From a checkpoint of a small transformer trained on Wikipedia.
Size: 6 heads of 32 (2 for keys and values), 3.97M parameters.
Architecture: no biases in attention or MLP, tied embeddings.
Training: a variant of SOAP for these matrices, 125M tokens, 3812 steps.
Each number is 128 + 24 x the weight over its row's rms, rounded and kept within 0 to 255. Layers, rows and columns count from 0. Numbers have three digits each. The size before them is the row's rms in percent of the matrix's.

# q: layer 4 attention query, 192x96, rms 0.117, rows 121-127,153-159,184-191, columns 0-95
# k: layer 4 attention key, 64x96, rms 0.136, rows 56-63, columns 0-95
# v: layer 4 attention value, 64x96, rms 0.177, rows 32-58, columns 0-95
# o: layer 4 attention output (transposed), 192x96, rms 0.152, rows 96-122,128-154,160-186, columns 0-95
q184 148:145104094123148142152106117134118139167110189155132146126121151087119153108148083135151128126146128131154143131116134152114094135112091164054145123100123132104151105129123124137099117080167120175117151096105127136139107129112107139134143122150161175127126110153147124089172143137108105181
k56 131:173124146127088173118100088099147147104112122136130138099060142114132140165139151115156141132137120138125146151079157161122120119103126170123169131148143151134130138133139135144117119110151099117137127097095135188107111142136151122200128143101139135098163118103123111154121128116090088101
q121 080:120146114132168095098132137171137114106116160096125103139104172156102120087154139123106117121086131117090157158141157120096178121124111137135177101158179143133082118143078125160088127125139111138122130141154161152127118106096100181157108138118158112136135129124104138111122116145113148151
q153 069:100153130098140130085126096108161132147128106171146112152135168110091139105118093122122109143098132139144186142162094127157160118115113127131126133132121107099075130110150172124183165108131111122125129103127096142104096140152108132108126149148131110106150161182090114139165153141105147161
q185 155:105140106112160109073104116128150178105092119137105102108152122135107142153174129094059108131162137155125132114135097117095158106138125140128113121128176158116079109157124118163120102108142123100083145157142151114097134084119102151147121137129147109114154149147141131115146129144083150148
k57 141:108122085128119098141185112137090179122123144150198109159096136122140124158134102069116147127116147122114137171136102105138143131147100126114126122177103172125118129118117112136108131128127078084142102144135142102144105123120134135167123132126118115102079090105108116116137181146112146129
q122 084:139144104148141101115162115120107106137099139130150120118156132118143124180153148173173137152102172096134118148131105169126157127114116124157164138129189140156098117171137112140122165096085070112118125112126116132145121120104133115114104091120146116132093127137103152101065138146128122166
q154 072:128161172149153108124132107096155114125143130144142138107137161152136124108147136103104145142111152121145118157137082142110076188094094089126127144139155104078184152126180119164116123084131121123103125136116153114109167162130139168125095131124108155116141105136155097148118116124102158123
q186 147:098129112182150100137161092175141103190135095133119123128120140128138116150127102150136123143112126098139087169122122135126153088134118137159156112129143123152135090125127092126102186090122095136098124140124131138100114080104148142120144155083157147171125130102129136147081122119099143094
k58 143:124114123119116151115157125139104097185103113119139126096177150145119157190105114124133120130097114127092078128144101154137121103150084152115134117147147155113109142146148137140125165111128112116135111193110145139087142176110143101103163048132122109107135119160126130121124112119138134128
q123 091:159141087146154125104121140132141129079091128109153074149150108078091085159112133137118115099098115159103140105136103160074126148171143153124109151116127190123187137155099163100118132104118121153124138138108124145128123095142138120150119131111109156143155128130144138128125139074121125136
q155 061:095145148125135119126120134132108108099163141095146100104102132163127123069155130170119153131119145096141090137159112115112107145159110128162149132136162157114151143167152117110095136112166076120128101108154157090093160121110134119122133137128146133172132128117176078081098144159121133157
q187 145:152144100152123136131114162126114129115115168123162113169156145134139121153133168131098077125063109103080161130160107160074117103140114166122124159120151143112165135142108125114141131133095102130157134119144133136114106111144098147104111166132117116166137121141153127158119140101074124181
k59 138:131142143114133116093106133132156097139149137131143106132155114088169089150129094112136156105106099105085116086143110155125138165093133174119085122130118169159117125125164114071124144122105112139160153125160150139140117090066148093135159143153119135107125129091133157139135142144140083147
q124 073:157149127131131119108115162153141109094096130173134147117178150169123141170114168117090176157118129130127122157066099117114112114082139087108150157156139119132123113129133095146141174118123130132123143104125132112123078138153110139157123118134112157092105125141137131145141176114185103135
q156 070:078163159101142140113140142112118118124114105115103099135150141085067115150141109187121142120052173150128133135158158115154081102126137109143171137119154113151098144134118119118126103145143110146115105111163147135131132125081095112129118146141128161104125135088146119135103123160122102102
q188 149:115138134162158103096105128155118138075089145116136155133156132124110115143095130133127164147102152113098096142110170121129083096110123101117201162140138142131108125097121111124129181170122159142127114092131135107129103082123110081135154097125114131093113164122164138126139168132146122127
k60 136:146113144114145111144111099131139060144089114138114129143157112136156156147149135111099145147086149148135077170114146130119107126102146104124132137148117155118088143127105114069145070123148137126118107113081135117107117152131130102123129201135126124141081169112134145124128143136114104178
q125 080:137147135151081136089130138143070151156144126200092131175137143118134150118123154127133133131151148094128127128127174135138137111125107101155133134125138136090112140139195108124116104105116087083143101104141151168149096105129130114120169121087126099067133132122098132130145120139137118140
q157 060:111194135112140134125107159126115068153109086156140134111127153153080165127097082154103121133101162137115141150134141140143094136106084117124162090137142100148168100129170122133131104105157140107135138114131144117143105118148141108146119105135118100112125131099143070156142126173107096128
q189 145:124105108151104121123153179127099128149138145136098103144133139110128128109153142178127110138127158137074158144127111133158106059128110082138101120170146118119113139159183099111112114124134138098111140123087116119153094106161115094105112155146133107081157087134128117150160116092131113146
k61 129:120167123155102130104109146127149126139142133175105148136097115144107121144139171168095114085141109103162101117120124151138120156148149151144171114161114156169143167145178096142135144103109134105103137172116090122152096116123113132093095113137152125107114133097137115118198137117126085141
q126 101:112144139130156174120117118121118106115124106134119153075151156148114170147107070108132134111157112115142130166156079105104115098109125147110103135127114138150119120099131145104129094112101145091120123136115131141114140133177086145084190177128154167125157097122169147120128126156152143146
q158 081:100081116113122141123120125151135150116182089142092114102116110112134107159099144119146093113128099128064103161137104151141131059113175159124089112164147118155135149108119121139145141149112145099099114166118121123146096117137125111163102119149162111091132120136130126102077150152124117140
q190 143:112123125134172182110104106161145118131172109165095116136135151140139138131088109148123150099151120097149124165172119134090121101145138146131108167177114116133122122104112120108129130149148151095109140117156118132159162138169132141106166189141145144085130092147155138105096113170119157136
k62 132:176132097109161175139086108135130119137147095120153124048082141099123114144135110128123150114130120110148131151165079102128089078115134121134118100105127135138138134144125129078165108151109154088117118132107164111134129104155138167128129108118097134118158080124141111115141123111123088133
q127 075:153104092108117147153091142093127068127137128163160137145116108126160130107101139093104126102120112115085115148158102101150056135106170152073115142143142121148130129122151150155137124109162137135116166135132123136125109154125086146132059124169119101133137135145136117137162110123142120101
q159 069:130146108154146159140114125138129116113092119124164147132143135078103134169125097137135129170101126159131146105189142144148112087190134111133130142132152117156115129148118098141154115130118113186143148135144127152134071099130110135133160102112135168164128143080142129146136088168109119087
q191 143:115120099116131165118154125092097099126108093116139152134100122117136119116139162133140156141106164129138098112111073109185102113131126119103091140105134154168137138093112138131133164118106093088151150082138132121110158141098108151107084136146127113166160143134166181125178099135110120127
k63 137:139119118142132145064153109104111139143117167133125130106130115109135127082110120140113137153128155190085129122135078162110100089118128125166152145107113151129132141077115131134131095111131094132167123120172125154159140147137129123123102090122180157161151119128073139109152140152160137099
v32 124:121148084124095154170135126148139135086143082135134124115135123136162098102172105109132126138113121126180119124117108144157115119171115162145127126105112118134135157113173155119128114105096068124117124115120150151145197126086135106133142100140107138122133208125159113148149107147142127136
o96 111:152105122106133117155149128115108082150130126177107090151133173155124145136126150131154122150150087128095141087101155129126174170114116146094092147190115098114138159142106125125133149127121140119125138156091200116114105111123118128080112145121135119122143136151144128136103093125095084121
o128 062:112111085146168120126123125154115152158115128163150118111080153112088119172098127096114117109113115144134082172100144123159126076140134072109154090134103104125097112125140122148130129082117102063135143121154115120136083108124152135149127096106118147079110102132122140129119148120134117141
o160 166:138132136138108145100127109122127151102113136065125175136138057117131108127135099130102131104127179131152141162156097107122095084147139120162178096064138159129135105124135156118118101142144116151108092101152062119147150123136130102149148122145129123137110113114111134117155144144131164123
v33 139:108091147145134136137117109129132163129145117144142191178111103100135107162113106110147103140148144133125109126155120169113094167151102090127102076150147112168151102125119135115130111127127137117113110128130150123102105127114107140139106135127136114154122147122075109115114111072218099127
o97 114:095113094142131107115134137104139130136100123139153095145133091112121170146154165092144112126090140184160144134155095117099140081138151119136136123136140123124077141097160094103140128124140157148139121147159154094140113108117149118081136121140136131118130109144164152074122166122062164128
o129 060:139176168157105112109104116128118141104145100092114132163116126140135128143148120163134129134136147119163136121123168147168117161127135141149125147099128085143129125124186137142100107110137145155147094090099099178137119134106111175127083170144141159131111178090137142142113123124088178127
o161 176:177152150111123128145128134153122143103149152134102140102111157144144086097100093152116138114176101081092115118106160136149126161129116119109131127120124141120178109164071146165121131130116093109120142103111097142121157145149082136165132134104117119129127123121095098161138112140199098139
v34 133:122117137104169126121130158087184156126119132100101085147150152087126145107141135115122100116142156116163152110134137134155144132110038114156124151114126156153136116100143121116090101124113145113155098131076161124133138147125100123128143122102141119122148108108198140124099141140153095139
o98 118:129111137159157150140127117120117088099166118160151129144157138098122121161145131134130149098082129124108115113126127101116116156130151118145136136164165095094108125110083136192140103151129081125147157137169103102121153082099143091152112149150115135136141167144071111103123159098146152140
o130 052:116111118128113125108151142137092118154115101132130131133161142167110144110100158131100106141101152101094125139101097143131134130172085125112155085129128043102120139154095181160116105108146120083134145171122102095134115151172117162083128115129124150111101135144126151103142116119127155107
o162 170:117131127085099125111129125136148154151080149107094141121109114135115125098121109116124114143170122138142143139131139153145139115137104141121107125098083164169141125141177095059136181104135164126119106122083162151133112170149122145107149109119135122120108082112178141155133085153089111118
v35 128:141123120119131079144099119092105110137170093136126101117139094154123109080090135106150097139115148152097134127154161175152127137164125142129104151166131084139128119115133156113165137099105149106115116144073126129166140121151133137163152112122119168146167101113087120144148162150083106126
o99 111:100121105157114166157137132132130122176133125090102161157130168083170119117152092131065128134154076112133126115132120103114115134185121148125118152136119120088114150134142106144147098163108148091156150115129106138110119171125161096127107140125122146104114162137153130140171161145168113123
o131 043:146121181102131105165097127107166130110116134120096157127094096084143174130162134088164123112127111142128120149172134099142097133155157132085102155193117132126105132133166126100120119108131069135147121126122147137098109134150160127126126145104130107129099093117154140123112162147125093165
o163 171:159135149107143104094144129141124137086117154159172094083137109166073125141100146130178116115096169137121138146121123166143148126092118092135136101115128127159137112131106158134125168097146114146094127164121159114135162102140088165136149113121115113169137084128104118116108093121095160134
v36 126:153123138120089112177135143144118106115121155113123106093133130130110118097165151145129147119075113138106142192136134134099162143135122098123119125092107137192126121139114140163121124145101106092158125118116146090120144113133106132179077082146125114158127144132111145153133135083125105071
o100 096:154146150135154178160144087167127105132154104110128109142113124117094135123125116146127080132136123151160154105120091136122166177101142131112098106169149144125127145108094110074153072122123153080174127128114138107155138133156120127190127150116130119104118107148112101107127150112128128163
o132 053:107114138164071118079139127143140127142148137129091098125154125150142104092122112147137099109123133165120135099124134148067190146122114171138078118133114116129135122132153080138119110121101134094138162119135136189164117113076112115110121124125143118108127163085112136133133116151142127080
o164 177:082120097118111076122103158091114166127129149165128142106139139134169147138124141095125165144116129112108099144125157126145071081153112121153160170091134109126127118130142154173113175132134099175106129145136101146107117140118130133065128102145131157164148157119154119144111106145133137112
v37 132:120089139139130164132139138145159110114135122150148080171108167137090101109108087127115128117098115111156120079133147180130109144113153163172141131126110080138089140138067145125128085103124114111126089180133144125116119160142116106147138113122154106113127130175091149119112147126104110133
o101 106:149094109140143120117100137162108098130146139088135115126130115135173120184165139112144133169160142135106111169110152056110158122146146125084111130110151149125126115134156103129128146112164110176174138131157143070131157136127122153127111103087108146100151130139122107102109096142140130096
o133 048:153134133142081131124093135143180149108109095079133113134135185136146123118147129152156172139107131099157116095124158131135132160132103154113130150137120097174123124134138152076134114142169133167113119118080155153130133139122110167149148149133076111157150150145138122121088110132092154163
o165 170:125159141132130116139149127091141163134134125192121146129114106140109161085090133108124114105105108138155155093134116195138097149105126116143155123129117111123132133122107159138121096137079137091091122116105105192147085115140130100133131159169170105158110148111148140151145170113124117151
v38 138:151139123098148174139133103092128119103101098149140141162146134127138148117152155131116106124130131155092124144173101131109129153128157153101129101126150102072182120167102148148105129109090146122096107109117087144153138085088137145151147124147162092126129123137174181108160132098145122139
o102 102:137175157143129080122100121154102110151117139119103129158111130129099127139095137155151116127120129117153167134116174134156108100113133126144144098157117125107086060131138131120147138119120118077162116132149145160110134079157140109109163089099108157126134137177119097102114128162139122073
o134 054:108134138165110105152105117103178141124111150134150147172158180118123122133155117162111137130161139151163117128173122151082074112121130121176147134133110148126136100149132160181145127117104140124096134118148109114147144114115214111104144101164144102119122131147147139107133113127140142160
o166 170:126092099106116181130159129099155142087149127142153128097134124119150103108156128118115137128131114139089094116130093104098158143141120129097123148095131129155170189118126134118108122143141134177096160121109128090150120157105104137164105184139130109121119102072120139156145128090111128173
v39 132:137123146154139126136102064128153097183136151119121107127143136143127120157220111153145118137141162101130208159105172145114130083156134129091106088124110102112105144092115101126119122131108126133139141136160121121134141109124109154117122105138125101145156130112154107101119146135128116145
o103 108:176117136120093139160145145129130128095160114111120170092121116115128137124078139134125152131117103093153105154143126125142146136100181152132113149136117065122092138146138125125137153160164141133104171164071110104141122118144123114121192111093123128082128128142130161141112085118089139127
o135 054:119119118148106098135143117112159153115046141129132103139111125160124150105121106130178133142134135137161141105167110161085117124146129118137103136106104111121074133086080129143145139112146148164112127125180123108132144123141127096118102115090088089135092107146092107092119116156164144127
o167 170:082129122119157123114128115116120133155107143160130082170146153131121111112178121112113115117148158168074144109115127117141109132163082122131145119141149181133176144116132139135139110108081090113147086096173139134113131133128140141126064131174138131167138135121114107115139175139162126134
v40 136:059180104167153156133091095150126115091118103065129128165108125153158124118130108112120137146110122111122091147128175154095096137104108116114155147114133120142101132132129111145113146109125115121150155124124134109168104126169139101111110128163125170086153100173123155115150109108119138107
o104 101:113100133179100135133163131135113137090126092105131117109129132166071139186116143119118181135140119107135122127111137147143134137171093118088078103145154144158120171162102147099104090137130166146146139084118114167111142123110176098117151138111120128152128131109154126109109116121143147159
o136 061:071081142151125175116161125113073109128155152139146163098108106124125145169144137097116162117125126142100117166096102122122098142119095110146114112126149112119111111158108156109133162135161083107130151157145128116159134144147118093115116089149125127134154081163097107109118140155155089120
o168 166:166148107066164108126085134106138126160129161127126126147116127118191134070130097122156073145128148137139160120137123102097135118089151132149169142104094101099134096096143114146162134127108106129093098116128145083147115104148093151143103111116152110108130131152109140158143126137120120102
v41 133:090166153121123133124137109112164179176118162128111127090120125129088086121125168084154129144082156109141103118157103168160108155116158106131120119146159142156143100128097114146115121116128158148113173148101114137120179131118108154121143137150116109092135146105118132128115096185105110131
o105 099:146129111119079128150125177151067095201116133113109103150132133134083156098092121146106124127108083146120109136158146092123122155138080120125165135136095122131143125113102127113144114167145082155151100147141133126140076147119118089153123138110146142123155122129119140132113136129156174121
o137 056:098173128138086108148123145107148102121100143155173133136066147086109120144150151176139144134126108121149137123122135132160094115082082143131174145150113116137116117131121100121141097090087125118134090100096116124151138115146109140152141135147137083077125119139168088157137148098113128130
o169 168:121102120122187138101133075092163179075146098138149148091125122143176120162145126098146140110151184103138145140108109153132130117114190151129079111130152139119123138135165141139120144106110177101119147121116131131118155097128151150103105112137122112121102144123120126111134125139109077122
v42 125:145137126101130099107124121142135101104140085098127136137109111124108111169114142099144188109161153139091123151073139123117114144154156114152139130093108137160127126087133154151108146150129123138103177177108097163125131134152102098136138107111162095132124139103146151056139138121161163140
o106 102:116137140140150116124197128127135110155103144146146135120128092135190108101114143147117168142117118118125136148145131171153081111128142094111170110146115180123144138120156085134143125143117148093134138100153160080109139130097100122161126144105080142114155092123142100103149087124085137123
o138 055:146135168129106103152095168156134090135121097133109156120153120125151099126117168194120154170089132145108096116163127135143126137109100144123145172082126132164117131125111126100105152138152168135113111092137094132104176147080110145116117103145111108142137173157131152140125129135159110155
o170 164:130121105114112136129091122145132149112150118105124132136117182120072150151147107104135087113139140134140118125137120097111171137131106149143085136121146078141101145140113180120115120092133097154119094153119086175139110139184176155106131097145182120136105157134118161147111163120155132124
v43 137:148174113117107151178123105127128133123103140145160098141170121149122102086123098150119118112132132126082135086081135126090145122140120102135161090127126128115145135122158094093162111184130133146093127124105130149127122163124097107184158115147144124090099101123128140160154137163176141132
o107 106:108113125124176156105164170113104075166127127133167162136102105084143138182132116118139121094128128098119139141117122157096131106108164105143120150137107137118134111141118176116111131123114153141160153134127139150094109112146118172074075142114138103130109105155144099122132102103139180127
o139 069:075122112138113089145143121159141154114105120133098091134103083126127141124100133120100108103133132128133101161122131115185124113156139132125180150140140181087132140164161096154113144143097098118097141140128089123125087187117133137107088156109126129121106105143112094122130149087121163104
o171 175:124125133128089117149097088116149169103152117121106107104158166148110110080136136144129147164138121176133105102152127103141131147122089154125114129122154121139125119093111083125168126131142113127105127133152140110144160138101141087184188097153101153130157139111099144141132152157125066118
v44 134:144083134175150111099126135156143162129117125142124129087157134186120124135143120113129142104153099128071131132179156115162121157113125123151145098098103108136134097118127148138131198096134115130074116101132126111125164105139140100100124163088134128143115115093096159161124123155137125095
o108 110:134164078094125106126161113099121093105089134087128147133097131107167147135134148129158102121117130141121102107135150148137113117139142135207119081121140126179132157127115132165115157134108142122174123145138090167135112136148182131158114155151144130115141098127085111122163106155108120133
o140 053:164162143121120124125133137126128177131141124143154100135151107134097150085156106181146119148133125094158126111121107129131113127156100171130096139153108068152123118085156087151133130143106131101136113137096157120131137096071098143135098131143162077157123139109126123133093122157101134075
o172 171:115098174157132158143095138156159158153162122170127103129166114136103096121129114130092146125129139105161148174119116111133130127121121120066141156127107140075132101139147139075147093132145119125075138118123166089104139122128095137111128115084093129125122152133176149131124161105139157137
v45 135:108138128083163123159131142108103111094127162093168134159104127143128199120149108157150169133140114129144071094133112142172147150141154163127117076123137110127109136113110104092134138145154130140126170141163092115107148125143109105148092126111105137099166099136112149132154122104118096125
o109 106:139078120150101119134147176135145127111102086140136122155137122139106102113098153112148110117147150142085140159121099139094116066127161089163096176152102108140177097131141096112140143128156147127141148139124127105101097170138175141110138118131126119136108103121089092086125136147140117103
o141 051:116098083154121162093170112108072129125151108145176154145118177149118109104145145145107104099117103124136161115120072110095116092140130139139120129086101132146148129110119164110115106137125101131132120167100126091132123122124116106180135091092144134099163097128114135113095133126130085114
o173 175:093172135104155146120124081113112125138150160098109129089130120122129147131139097146130144158117134101138102115128156136149150191110086161093152088108151144114059163114123160144138124131104122134102099111135133148139151080113111089126111138120124117116138163151151171166138106101112159143
v46 129:108121143096167102125102115118114138147131149133109142082093113150149145177160112124123126087121087140160119075119124141100127174155172116112150130112128165142061134129144168124130123110101162114130110081121144106163102144101123118138144105142135141142143107126157155117138137122116196110
o110 099:160082132127093152080120152094109134123123154137147114143144122149149141104119153133111156128123179125128117134088150127096121132122078142099109099141084131134135140111102109157090129153141136127184097144131137130080099132182160087132129112130100112148115138109137146119100153187090151125
o142 048:144131111111114124127165117085088141106142127108141130117086162150103128118107080141141076107133149152093160125128129077132173094143098162118164115108122100112117115183134106104080122141110111102152130141111104128100105141092138164112152138120113136088106173117131140157145108114090135128
o174 178:088163124108145125168112106167154118123121097112079135119122129086101111149144121124138126120137071128116130106157117127169116139146160121158138153133170092120132120142146147107190150121107108110079158112121125124171145133092098157096128135150148161124138107148117114135141085064136119131
v47 122:160082077165155091170092117137088150149141127118136129136120161124088120117137116141127145087129123132111131112128137137166111129099120136056118175116123104164190133136145140124108098117140115146142114107100108107107115153128146136111159106142121097135091166115135161114166126164118143101
o111 102:143104124126125074100154118170131146131125146170103123105117109132131143154187078146072142107113135168142101128122123100124127115156105115137078119152104127116106099091116129147161145121086141136187147151140116139117110113117094161142149161139123168082153121150114104157137137110113117129
o143 052:153127149150106152154118095109102113098116136105096147110166138132127154119159145153121167103140131081162133117146138103104155144112158096098137126128130168090138130141136123153139125156090141144097091140043134114114127110121138145090131136088146105116129151106119108115161077080102134110
o175 160:080175122131121178137108148089125118109118112091155112158143148105121102100060155103190120156135128083106152123123127148142115125108130145140173144108140119137137129148122125112092124144163106103087117124149169122140147150121158097120107100133122112163101138117136152098116113172142156147
v48 124:125097159089096166111168154167117102094112121180148141118143136160111078115111130127120142083125161116099136161118151143140148112148153143076090172159100139152129121145146108124088133113137127083156143127126112143110147166133127114114084164134133127120133083151133130122112102166135124153
o112 104:131165128116129120083168128163137157164126124145113150098110139133101126087167096129114120159108137111153116080127101138134158152112159145166112145084155146088144162179155120141109120115151132122150143128155125094151145143092112127105143128111101153129172119087154104139117179163140148149
o144 054:162112111079162153123084132182171116128137104154147139132135113115109153147116122142127121126122106068123141107097095176142087134135092071162122118120118092120107134090101141148141147072166164104147110114099129129094150144134128115112135148171152129147133127132156115136109149129135136104
o176 173:116094136149134146165087129098121083105134132104130116148140116128160128173095154101152135112132119157105134190121166098133117119156101121080129127170116115167112113095117123097147133155097111114111132125094130178117116129163119126162107129147145102135085151172110160128125098088100120108
v49 121:123137126104104134139142107163160158164155093121078141154103137092148131116155110113097121104148097150120149151106111100147140164116118098112118125129109119123106100118128150157161118160155154159179078111129114127140159177078122088084113103151137148098137128120144133132148112136101076130
o113 098:102092145144143116163172104121117162087138163136156106170091118099130138119104117142116125097118118144117125121134136178137153120122090132146104140127129129108130141146105067141125114104117101164118126089154117130169119159187104195122147127144114085125106176110161106116128137129110144139
o145 052:148178085111136104134130146157155156117104126157115090141133093126168090130083119153146164158148144127131092144149119116174157122135104120126150104151102131116111144110116122126115135131143155129133098107172116097112107141135133167089098139100065152119150146125093141146186142103137155151
o177 173:128154108136112142089083145147145101181139105118128151079154144150123111138149127106134114130105138104144110135135127104115093129126166121114135127112120145178129127109163192128128148144131161076134151166100131131104119096081159068174101122094141153137139085130101128136128128124153106121
v50 126:137154127103127127132096137153164091158125145125148169134100139105090166110153149109120125151121121106127141114168130164089127116098107087116092164140130122110134155104129175169141126119120079141081109146155107125145152102148132074147142109132157158094134109102118122111075089146139140112
o114 097:134134130119112132133180136132138132130151090109128138126110079122131109114117104124156134161126125118153075109099121147123173147111139082137157115151116099111129103106122124130091089137156110131167113090127124135108122158113123146136148100128162161220148146132108116148067112101095112107
o146 062:114154096136116097116116146128116166118112101131153112178081121142129145127142164130124155143149132113153118142170190152121093154115140133117170139139131174144106117120092105114146104114103128173153100114154089101095100143126170167140138183136155131108131129168107119097119122148162139122
o178 174:119143128157114119123081122126113111110132165143128090144153174155122133131137141128108110090138115135097174113148131119157104104137139156121092123099159145153137124141135146152116171131117173134098138143114125103167131067137091112110097164120101109048115125105155139120171147138141166147
v51 131:141142152146152174125110122132177136073144103155096113101174105125116129113106088140096115136098139119158110141099113143121188165159125121090123125120148170140139129111120122152172137139174087154109128146113124097125138120114156176120139123126144147152116088141119134077111150123116087120
o115 106:136126127138126133081155133128126143126129120123099185117113141093123108114122165104145105141141150093083130135146114091165111150147101143153093136141100136093169111116105094108135137137107175118086133151135113154160147098130170164121110137095148138098162119107119125133109121132140217135
o147 052:141076130136167162096109153108121138130127110113134153129085107150116128135156142083162114138092108128156135153099129140076111142122128066107139134104171107151105132107101131116109144091153134176149108134136102121121107094140121117164144122151148120151147105140143107137069077112115096107
o179 174:121147110106121120187093122130128107141122141129155079124138122156125150161137096172098145107120103124167128124117171161106134093103154132113145110107148140162111140156151177122110120130149096147163130120112139092088103153126089105137154132151101107146105143154141137126160139128114045135
v52 136:154118197126152141172156125142115141115140098128101121117134184116135111122110150148112140175132158137166162145139102125130151140121132160106117122145106143138117122142119134056105150084114138186112109137132102129151107088127150110123080121134153129086120124089103122138126124085134155097
o116 107:086120114114105166115107159142112135100144133156152165153154111177120169091112147127162094142111105134127090137128130118139115134117139108138149105122143119096117139075160176101112121137136107136163106129115109126109173136185102142150149125097082151082136094140111133100107133112148087146
o148 046:144095157116108093118105120131159110103103131091103156159098136143147137124124092087151161126119149110159099118143136171136124112144128078149142136120075110104093129109147140103127100140127139145097074112108134109154084089130131125126068111144115084126116142148105110118112166169104126152
o180 166:179149125153149097148141094124128106154125124116118091108130132081140093171146107134089154118137151127136177117140122115116130100136115146117099144125124134157144115173084103153143115137132144099102144121120153135160085116062140125116105137166172109182117157093160130152128109148116158123
v53 128:138170128171115164116127072114159128117142131123128131111112108178102140152125134130106085121174168116129101122164102130132154146165115143133122166094122138145103098152159126102129088146145119117159108135154091176105126083155120084144125158135113072130111141125108139108123120087111141116
o117 091:165126102136120141117149132146099134105118174116127142173112159120116115119094083155139165088105113133120157118111129134162115116133128132075151074114154117155116169109153132120102154101145127127110170136133156096121106091133123111105063068138133145125174120102121146166143124144143126113
o149 056:101145123146111141094144119087130127145093150110150146112115151111122108114114071131137137143159110158126134107123086163099105066103152080155151140106128157142105130105113118134130092133105098122114117136166127126161167141150176121133115096105163147122165117143100139114132055131122126157
o181 169:108142154129140105158101132113144109117138087175116139093155084158147142143163185111112105160145146097135106140139171089091151150128121126177117163137110156109140120167104121129135121128118132127136067126107098174142132133113142129144158170117118103106079146132144115089113139119130105149
v54 128:136160109135169119117132145140115090154119093138141157132092110113165099129092128129123084128130126139175159108121159126071125109117144178145101123158097142152125085123108121139156148140123162097132123119115123126051152138137121149160115124161193138155114137095156139122136112151115141110
o118 102:120155151097167142135151113102124141138126144130110124107144144114126149145127137102106154103071117138105137152136101112168130126133127088097135150118116154136148135080143127135095097093129104109150092119120150139206128203109141104115146116111109068093140174135136150129127106155135141121
o150 054:113152105160085154149153112129099169121173152126138109127126172141144135144114128128135127138126147113161192130093166109111159130129130164147102178144153155122134082101130160159144136134097105151126139142085137097147139103120106114176082138095137134134132116122114149108143110166139156085
o182 170:132106124159088088126086148144147097111113132125132131147106077130145108103139105155149108151182108130127116099127123135114113107128118157159122099129142101108107126189117106122135148155150147151102162140142102123066121065145110153134114142156128167166104082112125103139121142085122123136
v55 129:097145126127150107141163111103134114189122061111172101086132140112126153136133170155128135132133106097134144101120138160130110145179123104134128122105130104144151133076088148143102135126140119109124112110131137181125074134131150133129111177163151112135080116150125113167153137121116097131
o119 099:156138193113159144139122134075114139118124145112152146156107139149119110065123073085126141119125125153154104147114119110138121075116148125155115165167167126154154123176108106149166109123120131150136097138115142086105103120148152138138167152146122140110122123117129114124108085115128175134
o151 052:090161114125144108156112133130126168112126152129191147120081130056135101133171140149130160125160111101136146125084127107152122103126098082167145139150103123106116092081119130172126141168153126117128149119117166094133122104135116130136127144119125139165115101108108102147116138097103135159
o183 170:136107072136096104110134132158145122133125133137084100113152084122141164193122179153147111131155106117107167106133132138124141184141108133090138091094096120101120109098151149104099133135116107122116156124139116165158155119104100119100110108121141114141148139146134142124156166168135085107
v56 127:141102105152118143148107124091137109159127102127136124125092100133145102147135128115102148159113182109144137099138082129151127123079162102154098092141141076128075135149159105119130159130136099167122164122101140139126113143108129112163115175124162160145098080151151156110123097105126142112
o120 103:139102083092158129105122139176118090139153171129080129126118083170065130101109155115136144129126112155146146106142137104125094131146142147131152156114126128146148122098135142177116128135096169166165116102123146112144133133138117139079134090115095119155084172119120140158118126129132102134
o152 059:116132156108143092157079166137186118152108150149121125138066100088160125120142139138112180110118122120176118138147146137159109155097135121132141185156098140120113131120156100126158126118137160110097137110153124140114137150151134128142134146151076132167126148104137117138127155162138097169
o184 167:140148165150095129168141131095135162107128098130166128128143174122184145161130106140119095135138129093110100155109133136122169126119121113110116087118150136111107134160128125070138126116153096092091136148125083134105116113129125125153128160145167115072181090145148124099143136119115159110
v57 135:157142128138128092126112147131139128137129145150173087081119143092157133142099094128104159129164116117105130166110151145130091112160123110133123152134149129120117119154131089107091144119111171156105178121145117078111121141092069126145122120121165152155132139196115120126144094119091115106
o121 113:135136134142100152135151105085161095142116134149040129117087129138112148157126137139130088151153110152143152152124079142109148113150137158092146120150119144159140154105159146177142101099100095156137082144127107126146142087135126108113137128159104123110134111122142124121083130139133118179
o153 061:157107139160135139121139099146104118109195146103121139106146141106133095096165118092140126126168127141093125123130098055141134145134108097140105123127147122093130094154111199151100151141150099124121141131105157161153133103113112149117124155129137172151097161131165137142106115134105152155
o185 168:104108115107150108141115134156078148113131103110206128155164130156137129108129134119127170122089154127103114107125189112145109161097131114159106127116152103115116111152100123072110153154161151121112155103125148123113111161130146114142110132103171121126122138143096151142156133109133135064
v58 131:146115110139124093126140165186121150117128146118125160092178119138125131147146159114111086111142139186127174101130110145128086119146105153111147125098098128091107132088126139122122112170130106137112170143079138128112147066144127137117121138187159134089105117154112131132144122114099128138
o122 102:107123170124158126121119147094154132100109140097141134178092146158142158141124163148157134156116119135116115116139152094110174146114145102145122097159125120142145099137129160145092108137122114132113090141101105087128141122080123115138119160130141141132134152097199107178113104130188103107
o154 051:071125106125145116079145161143163106095118162095127126146115114097160117134092153094106161097110148155130137118156099185124152162128110097113173111147104111126092121110113127087142119110123125132103136067161125131139104114127142123094117107140135129195116129112121099113149117138144104126
o186 171:157127087112089127171133111148091137167140111165125134090169098124119097122151080115107135115150141107123151144112126150134086103138106158116131161101139126117126163123122128114142155131142124141139132122152154164129122117181119124118134083121105118111133099153061150094102146137063151154